Each number is 200 + 30 x the weight over its row's rms, rounded and kept within 0 to 999. Layers, rows and columns count from 0. The size before them is the row's rms in percent of the matrix's.

# layer 6 attention value, 256x224, rms 0.134, rows 141-146, columns 112-223
092,238,165,171,189,242,193,209,211,163,184,176,243,197,189,279,198,157,231,235,204,193,221,193,220,159,139,186,208,201,237,236,197,212,187,218,200,191,261,175,229,254,178,160,213,238,230,169,232,155,161,200,219,216,245,116,215,229,193,239,222,163,167,286,165,176,227,193,157,229,174,158,199,143,183,219,160,173,188,230,170,217,171,182,280,208,173,183,214,283,142,206,173,157,240,240,239,212,217,175,185,177,222,216,164,221,257,192,209,221,162,191,167
080,183,188,188,139,195,154,238,143,174,176,164,199,204,193,191,192,242,193,166,203,209,158,197,137,223,212,217,152,205,191,196,255,180,207,230,196,174,176,265,119,211,205,226,182,228,199,171,140,200,190,231,134,251,215,150,104,159,254,203,267,184,196,174,211,151,156,213,184,241,173,255,248,219,214,185,246,198,196,192,187,224,146,219,234,177,255,205,158,223,182,189,206,156,184,201,202,205,166,212,241,204,166,222,222,231,194,179,205,190,212,223,184
091,255,210,168,246,196,257,174,212,202,188,226,211,216,203,245,215,181,152,169,229,240,202,171,232,205,232,202,165,153,167,185,173,241,173,191,253,183,256,193,222,163,231,178,189,266,210,260,205,217,224,197,230,193,147,174,208,194,209,214,190,214,185,300,196,203,179,165,167,230,200,181,185,211,206,190,206,178,221,200,269,224,190,191,196,235,188,223,202,235,183,246,221,247,179,198,220,168,259,179,187,201,225,239,193,161,163,189,157,192,167,218,223
094,193,223,142,203,190,219,149,172,209,183,195,205,188,186,200,245,213,155,138,170,209,193,231,179,188,214,184,201,201,226,201,217,251,182,196,183,175,226,173,156,178,221,179,191,236,199,229,188,142,214,179,195,215,247,203,210,194,226,208,171,243,188,207,202,188,175,157,177,185,219,216,202,165,204,231,176,267,199,244,153,239,188,178,227,174,227,214,200,260,195,175,231,194,216,296,187,201,151,197,182,171,200,188,168,231,208,164,214,160,239,145,184
101,196,193,228,211,212,218,196,222,228,178,216,221,217,218,176,189,181,201,152,193,216,198,167,239,227,152,171,227,176,215,185,202,267,190,231,194,192,167,227,213,206,215,156,175,153,236,260,157,242,163,251,179,217,215,190,165,186,185,231,196,178,187,130,215,201,193,187,208,216,181,226,164,136,151,192,137,183,198,189,210,166,194,209,269,132,232,162,208,197,175,230,212,218,192,228,196,195,184,237,187,193,229,182,228,224,249,190,140,233,232,130,199
086,189,217,248,197,158,179,178,200,153,190,171,193,165,172,131,205,162,249,200,221,173,203,212,190,198,165,239,207,199,165,171,157,201,210,216,161,156,165,206,218,190,120,212,204,226,152,214,241,189,195,167,224,216,237,237,180,155,215,180,172,204,184,198,142,145,160,214,191,205,158,151,238,259,179,239,229,259,196,211,212,303,236,223,181,228,200,193,237,161,179,240,196,185,199,148,179,220,222,192,181,229,185,176,152,253,183,188,182,187,207,218,224
# layer 6 attention output (transposed), 256x224, rms 0.12, rows 141-146, columns 112-223
085,181,197,198,244,240,217,146,238,187,192,192,216,182,195,137,170,206,190,234,210,262,235,180,168,244,211,196,186,202,190,209,213,194,196,167,175,176,186,212,182,157,187,196,193,137,165,213,199,265,189,171,228,163,217,243,177,205,203,129,207,195,219,186,187,256,175,180,226,169,221,145,233,221,208,222,173,246,178,134,245,221,186,173,167,248,208,215,226,174,203,179,218,208,139,185,194,148,202,224,147,250,200,189,203,174,196,228,225,197,193,213,197
077,225,176,253,214,201,183,178,193,192,184,256,191,207,244,213,238,202,145,223,202,191,277,167,302,173,216,200,190,226,195,195,199,251,198,153,226,172,200,185,228,248,214,163,234,195,214,193,224,207,228,169,215,144,161,169,200,211,139,203,212,192,220,237,214,189,212,172,197,165,184,204,218,177,140,196,191,230,217,218,246,168,230,174,183,240,191,189,159,218,173,262,249,158,208,141,187,141,207,171,164,217,252,219,170,180,194,185,182,169,196,196,165
081,220,163,193,181,184,229,205,189,163,238,199,225,234,175,173,145,215,182,199,244,209,134,231,170,182,170,220,181,210,182,239,225,186,205,184,124,202,220,235,249,232,192,213,213,204,176,175,203,163,207,209,244,193,230,201,197,222,258,219,177,242,164,189,191,265,150,177,231,239,176,202,242,258,216,222,156,200,204,155,134,213,207,206,176,200,191,155,187,152,196,192,197,244,178,191,184,168,196,224,160,190,209,180,217,196,166,207,251,203,209,168,208
081,123,226,205,177,236,266,218,205,158,186,232,204,219,154,166,164,241,208,226,205,208,222,175,235,189,211,183,182,214,205,234,214,181,211,210,206,257,217,152,194,228,205,239,261,198,199,158,193,208,196,186,221,185,132,226,212,186,144,230,194,161,148,234,170,173,178,230,214,246,219,230,158,240,241,225,213,228,171,175,232,179,189,170,235,262,185,168,147,194,181,229,224,218,164,200,187,266,229,142,208,192,242,196,150,164,180,219,162,209,229,199,206
101,145,237,178,225,172,177,223,229,199,244,205,183,144,199,188,195,236,198,254,154,192,217,208,155,210,236,159,244,204,241,191,209,215,231,211,240,194,161,156,228,192,203,226,224,209,165,195,173,195,214,188,167,135,231,200,197,182,182,226,199,199,211,274,175,224,193,193,199,164,227,140,226,213,197,262,246,272,121,173,176,259,217,202,183,232,193,211,225,235,190,202,171,217,210,252,216,252,208,232,171,207,208,192,177,181,233,165,176,213,184,219,216
083,156,240,227,180,170,203,245,212,193,226,203,161,250,214,210,256,171,224,199,126,263,140,208,160,202,210,208,149,194,232,210,177,236,181,165,194,197,136,170,194,197,195,162,176,183,229,197,152,187,188,184,203,188,179,227,186,198,208,199,238,196,195,147,236,195,218,183,161,251,243,267,163,169,140,142,150,103,228,210,201,134,221,137,178,185,219,187,174,165,177,158,168,206,241,233,178,195,209,156,202,210,191,200,228,187,167,192,198,182,177,167,145